From a checkpoint of a small transformer trained on Wikipedia.
Size: width 256, MLP 1024 quick GELU, 6.75M parameters.
Architecture: RMSNorm before each block, rotary positions, no biases in attention or MLP, untied embeddings.
Training: a variant of Adam for these matrices, 424M tokens, 6109 steps.
Each number is 128 + 24 x the weight over the matrix's rms, rounded and kept within 0 to 255. Layers, rows and columns count from 0.

# layer 4 attention query, 256x256, rms 0.0511, rows 147-152, columns 0-255
[[110 199 130 118 119 110 141 148  73 171 143 143  91 137 125  93 173 130  99 132 122 145 131 155 118 134 173  97  98 158 116  37 142 139 163  98 127 109 107 130 127 108 137 150 119 117 105 159 148 127 125 135  90 161 149 125 138 166 101 153 116 116 124 137  70 159 139 105 125 125 181 131 115  62 134  96 162 166 113 133 133 118  85 162 134 114 158  87 115 125 142 148 138 112  87  75 122 140 130 141 138 115 128 121 157 101 102 155 118 133 152 115 158 112 119 126 131  90 105 119 142 102  91 109 114 106 132 125 166 143  82 130  97 112  89 112 158  73 131 149 178 119 152 137 142 124 155 123  65 145  82 124 163 144  48 104 117 125 109 103 157 117 122 130 157 187 146 170 147 131 127 121 117  76 193 121 127  90 123 141 119  73  60 114  73  85 126 124 148 154 116 111 122 146 114 142 116 149 125 109 138 141 112 121 132  87 116 103 135 105 110 117 156 129 178 123 128 129 144 143 105 109  99 183 121 117 151 154 130 118 130 167 110 115 149  60 108 132 125 118 161 126  82 155 102 120 146 122 116 161 151 197  42 136 147 144]
 [134 130 122 126 124 141 134 147 120 121  97 117 144  91 186  82 142 143 109 118 137 127 126 110 119 170 132 128  73 156 129 154 156 110 145 114 106 134 115 119 109 115 144 119 159  75  63 138 182 142 148 135 121 138 106 116 149 119 155 161 144 131 110 118  84 115  95 175  93 131 137 141 110 137 141 153 139 171 134 151 177 119 101 154 141 140 144 122 152 133 156 142 145 127 149 120 130  88 102 189 115 173 135 104 141 124 128 123 116 110 127 144 153  95 148 142 133 129 135 116 146 120 113  89 142 107 158 117 110 109  99 129 115 108  77 104 127 156 140 102 177 128 144 130 158 102 131 180 120  75 125 179 151 135  80 136 167 100 162 137 124 103 125 143 133 123 134 114 131  95 110 142 118  99  94 131 139 111 105 136 106 135 101 146 105 148 135 137 160 177 111  82 115 118 162 137 109 157  81  91  89 150 141 172 181  89 129 135 142 123 169 142 146 102 129 118 156 125 100 125 120 127 165  92 147 120 140 146 161 135 131 121  90 104 104  61 149 159 128 113 134 136 114 112 138 110 135 135  95 134 170 146 120 167 114 121]
 [114  87 135 133 153 152 106  83  97 140 131  92 150 112 115 112 175 172 118 140 116 103 154 138 161 142 146 133 132  94  80 101 153 101 114 134 100 127  69 123 124 168  90 128 107 135 129 144 161 158 161 118 154 149 136 133 126 135 157 126 121 145 117 153 127 159 132 163 109 137 135 147 121  87 105 145 113 122 142 121 149 107 103 124 153 146 125 136 112 154 152 149 121 126 168 137 139 133 125 186 102 186 158 116  77 151 111 181 113 116 127 117 119  95 142 139 143 124  78 117 129 154 106  92 111  94 136 134 111 114 109 140  97 142 119 144 136 124 120 146 125 157 146 105 138 184 148 157 120  95 145 113 134 122 138 125 108 113 126 117 132 121 119 129  91 149 137 121 136 122 164 140 127  93 146 109 120 118 122 164  98 122  88 136 146  92 152 111 110 143 114 103 130 145 114 151 123 126 145  99 136 117 120 122 187 107 137 153 117 136 142 122 106 142 121 118 125 138 117 145 128 117 137 144 109 146 136 123 125 142  88 110 101 132 119 129 128 110  85 146 162 110 173 124 102 151 136 141 100 136 174 121 102 153 148 124]
 [122 161 122  99 121 113 123 151 144 104 147 154 135 138 129 146 166 123 121 105 141 146 124 124 123 114 136 109 118  96 100 103 124 150 161 146 138 146 128 119 136 111 133 139  75 130 142 153  84 141 135 126  68 110 171 177  77 103 127 108 109 126 156 149 157 132 140  92 158 103 109 112 107 159 131 114 114 120  98  94 109 132 125 121 131 146  95 119 126 140 128 122 120 136 147 116 120 158 138 109 134 122 129 103 156  78 115 125 107 147 138 162 129  97 147  88 121 140 104 145  98 112  89 146 161 114 131 115 147 103 151 118 115 114 125 160 112 127 140 113 142  97 150  90 135 158 122  91 137 138 130 145 127 109 110 117 126 122 107  72 159 129 131 121 170 114 162 131 131 156 140 112 123 166 148 121 165 150 140 160 131 118 124 184 114 122  94 104 119 137 112 151 124 161 133 163 129 161 149 135 189 107 126 120 147 118 113 154  84 124 154  92 149 137 118 136 146 123 125 139 144 166 172 173 137 104 130 167 134 127 125 116 126 107 125 147  60 108 125 152 125 111  92 152 140 166 138  67  98  81 118 177 164 127 209 172]
 [172  99 136 116 151 122 122 145  59 108 165 141 108  85 172  84 141 109  97 170 145 132 122 121  60 165 167  94  62 106  93 121 156 112 174 101 119 124  71  60 114  46 144 107  92 100  84 129 106  99 195 127 143 144  92  68  77 113  73 158  76 149  93  94 104 135 184 145 119  99 128 157 126 159 110 138 131 221 126 119 172 134 117  93  63 144 105 137 142 135 175 116 131 178 161 145 137 107 125 161 145 127 101 109 123 130 101 164 104  58  75 163 100 130 128 116 144 140 117 123 124  79 135 121 115 127 177 124 112 173 108 118 193  95 106  81 121 135 102  75 195 126 151 134 141 121 134 151 161 114 122 149 146 138 142 147 108  86 149 131  82 171 174 146 157 158 106 127 117 128  96 107 156 114 130  74 111 126 132 118 124 155 132 184  98  96 157 152 148 112 101  89 104 149 170 108 133 195  82 102 114 150 173 133 161 107 106 131 130 113 160 123 184 106 139 153 122 135 118 132 159 108 160 187 121  73 169 150 162 138 164 119 120  75 123  70 145 152 152 122 130 140  53 154  60 113 145  95 102  57 206 141 110 122 148  58]
 [175 153 106 112 152 125 136 138 138 142 134 134 107 147 141 132 144 123 139 109 135 139 149 115 145 169 109 126 102  87  96 120 128 140 137 141 174 154 128 165 135 122 162 126 123 139 116 168  64 154 101 127 119 111 155 173 117 152 119 134 141 130 120 145 136  89 142  75 138 112 110 117  88  87 155 105 124 118 105 120 136 145 123  98 106 183 113 113 132 127 138 123 122 141 104 101 125 106 129  98 155  95  92 154 156  86 138 109 141 142 133 152 149  93 111  98 114 130 131 134 103 120 109 151 149 130 127 147 137 101 130  96 128 104 117 140 133 131 137 138 183  48 166 105 166 185 162 109 145 162 113 146 119 138 108  97 118 112  95 100 174 122 113 121 184 106 128 177 135 126 116 130 108 120 125 119 155 146 145 158 132 104 113 182  75 113 119 107 130 113 106 126 123 166 113 173 140 159 128 130 192 116 113 137 139 134 111 128 112  48 172 127 159 128 150 154 137 116 140 155 152 127 178 168 129  98 131 174 141 125 152 118 134 157 109 126 109 112 132 172 141 128  98 172 139 151 165  80 134 136 107 173 124 138 206 135]]
# layer 4 attention key, 256x256, rms 0.0503, rows 147-152, columns 0-255
[[134 149 127 114 109 151 128 140  91 163  80 131 118 137  66 130  62 119 119 136 111 137 163 151 154 130 139 107 153 129 152  99 118 137  98  89 144 117 141 182  84 153 160 182  68 124 130 136 103  87 174 133 138 139 135 120 105 111 109 152 108  86 167 135  93 106 142 122  62 136 168 164 121  95 164 121 165 154 151 174 146 174  99 120 144 102 171 136 123 176 109 138 109 168  99 133 128 161 157 110  86 121 132 155 136 156 135  98 130 135 115 127 141 106 146 139 129 153 104 128 196 111 141  97 139 125 101 165 143 151 144 105 139 111  90 116 101 122 141  94 161 147 137 130 145 147 142 112  98 108  72 122 106 158  95 112 131  88 112 110  96 115 114 154 121 203 121 137 129  91 136 134 120  75 124 157 124  73 124 112 125 152 133 146  76 134 126 152 138 115 125 160 119 101  86  88 101 129 142 124 139 194 194  96 135 155 129 118 133  79 158 117 181 157 128  96 104 126 121  89 134 122 100 157 145 118 134 160 146 193  75 147 114  82 136 138 158 134 139 116 100 178 112 175 118 122 116  92 158 104 148 127 141 110 122 195]
 [107 149 114 131 111 150  80 127 127  93 123 124 136 147 121  88 110 152 125 153 137 114 113 107 141 143 159 151  80 133 130 121 149 133 154 123 137 132 154 158  86 125 149 146 114  83 106 129 156 112 129 145 144 121 143 130 162 139  93 109  84 102 135 159 112 133 109 151  83 104 136 167 134 127 174 164 106 212 165 140 127 101  93 112 142 183 160 110 146 133 129 140 146 113 113  94 183 103 167 122 125 155 123 144 149 127 138 140 143  77 138  97 162 101 166 130 155 156 101 114 147 122 127  95 115 103 165 138 155  97 124 140 127 111  70 133 139 137 139 122 132 126 114 107 115 148 162 156 105 104 120 121 115 141 114 112 174  82 145 138 173  75 125 102 123 142 142 109 131  75 152 131 154 148 153 110 186 143 145 168 148 137 114 140 121 140 121  91 114 114 103 119 101  92 146 130 100 135 114 120  94 138 162 127 118 110 123 149  97 109 144 133 165 153 153 163  79 137 136 118  89 147 131 130 114 127 123 144 151 136 117 147  66 128  84 131 120 134 125 109  97 149  99 104 125  96 133 101 113 155 154 148 117 134 122 185]
 [136  95 104 128 142 131 153 103 116 106 142 117 123 137 106 130 101 153  51 159 122 119 136 143 171 148 139 135 100  87 105 126 137 119 127 168 117 117 130 111 151 155 128 180 144 143 115 110 109 121 137 134 147 119 140 131 120 153 123 158 132 133  83 172 137 139  93 113 124 124 143 110 109 122 136 166 125 164 174 144 132 105 106 136 164 138 146 163 106 116 132 141 135 105 151 142 172 158 139 141 142 133 109 139 114 129 114 144 135  66  85 125 103 112 132 130 105 111 101 149 113 175 133 149 104 128 150 146 145 119 104 118 168 141 141 155 151 113 137 142 123  92 107 105 140 155 110 122 128 126 139 108 148 167 161 115 110 127 119 153 153 119 107 112 133 132 114 129 131 134 135 167 122 160 120 109 102 130 125 145 152 128 149 116 128  90 136 153 114 110 107  95 136 115 127 116 120 122 121 109 130 141  90 128 122 155 131 158 134 120 115 143 104 122 169 133 114 106 134 115 122 146 111 138 109 122  99 182 123  69  79 122  80 119  98 113 114  75 104 161 124 119 122 143  81 106 132 132 117 107  95 166 163 143 118  75]
 [113 132 129 131 136 114 145 162 130 135 147 127  95 177 115 173 134 112 138  95 129 136 136 109 117 133 160 151  82 184 133 142 134 154 153 133 133 128 125 118 142  65 138 149 134 135 145 148 128 117 109  90 142 121 128 135  82 127 134 120 112 154 118 135 122 130 143 130 145 150 122  91 110 159 140 134  97 142 137 142 158 118 105 159 144 161 152 102  92 123 105  89 168 112 127 134 106 103 160 133 135 100  91 104 147 135 109 113 107 102 166 110  81 144 114 119 123 145 131 126 132 124 137  93 126 154 129 104 173 136 115 118 128 105 139 149 159 110 101 138  96  75 115  98 113 134 140 133  91 142 149 126 163 123 109 141 155 149 129  99 169 108 142 167 144 136 116 126 113 133 131  98 114 134 117 130 111  93 123  91  93 144 137 146 166 122 139 170 156 148 131 146 120 107  92 111 136 118 129 115 150 171 128 152 114 127 129 156 155 129 137  96 159 187 102 116 149 165  99 124 114 115 155 112 110 102 138 143 145 119 135  99 118 127 117 112 115  97 120 120 105 167  90  96 135 126  93 132 117  95  38 120 157 149 153  85]
 [173 166 150 125 102 126  71 105 134 142 134 133 146 168 140 152 115 150  83 135 136 111 135 102 136 117 134 139  75  98 132 111 155 120 141 110 135 108 152 178 100 122 131 105 187 110 140 161 122 115 126 143 185 141 112 105 139 117  97 134  99  87 158 113  51 110 143 187 120 116 151 126 148 149 142 155 113 221 148 128 187  56  80 110 142 131 157 120  99 171 141 158 147 151 116 150 116 103 138 158 114 184 129 161 147 174 131 119 135  86 127 139 102 122 116  97 146 168 104 126 147  78 102  82 138  97  95 145 125 131 128 155 126  96 117 132  92 149 100 134 121 167 157  87  68 192 157 152 115  72 137 135 162 143  99 124 141  97 126 119  95 111 165 147 131 146 172  87 144  86 137 106 160 101 129 120 145 125 158 164 133 114 148 139 124 113 135  90 148 188  85  90  97 155 141 110 112 114 149 120  85 161 130 155 140  88 114 104 100  73 140 119 149 148 129 218 113 139 134 137  48  87 131 126  80 122 167 147 181 147 113 117  58 124 115 113 131 180 124 136 125 159 105 103 100 110 120 134 119 161 157  99 129 105 167 191]
 [ 94 142 141 170 146 120 122 208 139 132 145 120 125 152 124 140 129 118 143 144 165 136 152 115 116 142 154 140 108 157 148 140 141 166 136 124 111 174 133 150 141  91 149 113 100 162 191 177 118 137 116  78 118 104 109 107  95 128 116  98 128 112 164 139 137 129 162 129 119 157 134 125 125 121 136  96  91 134 164 163 160 154  80 142 114 137 145 124 111 161 105 121 151 124 124 114  94  87 162 107  91 148 134 116 129 140 125  92 126 130 133  89 108 156 120 121 146 122 135 117 149 125 138  91 141 115 118 123 150 129 155 135 111 142 125 106 136 106 126 138 126 119 144 109 108 132 131 123  89 133 109 137 146 120 125 157 151 145 151  80 161 115 145 186 136 141 141 121 113 110 150  74 141 125 139 154 119 135 126 111 102 153 141 176 159 152 150 133 153 143 111 179 116 112  86 132 134 104 130 149 125 138 162 129 122 143 129 152 113 110 144 101 106 157  86 132 144 156  83 114  76  98 137 120 127 128 164  93 159 165 135  98 143 131 132 128 106 139 129  93 112 132 138  95 161 159  97 127 130 137  63  77 163 128 148 121]]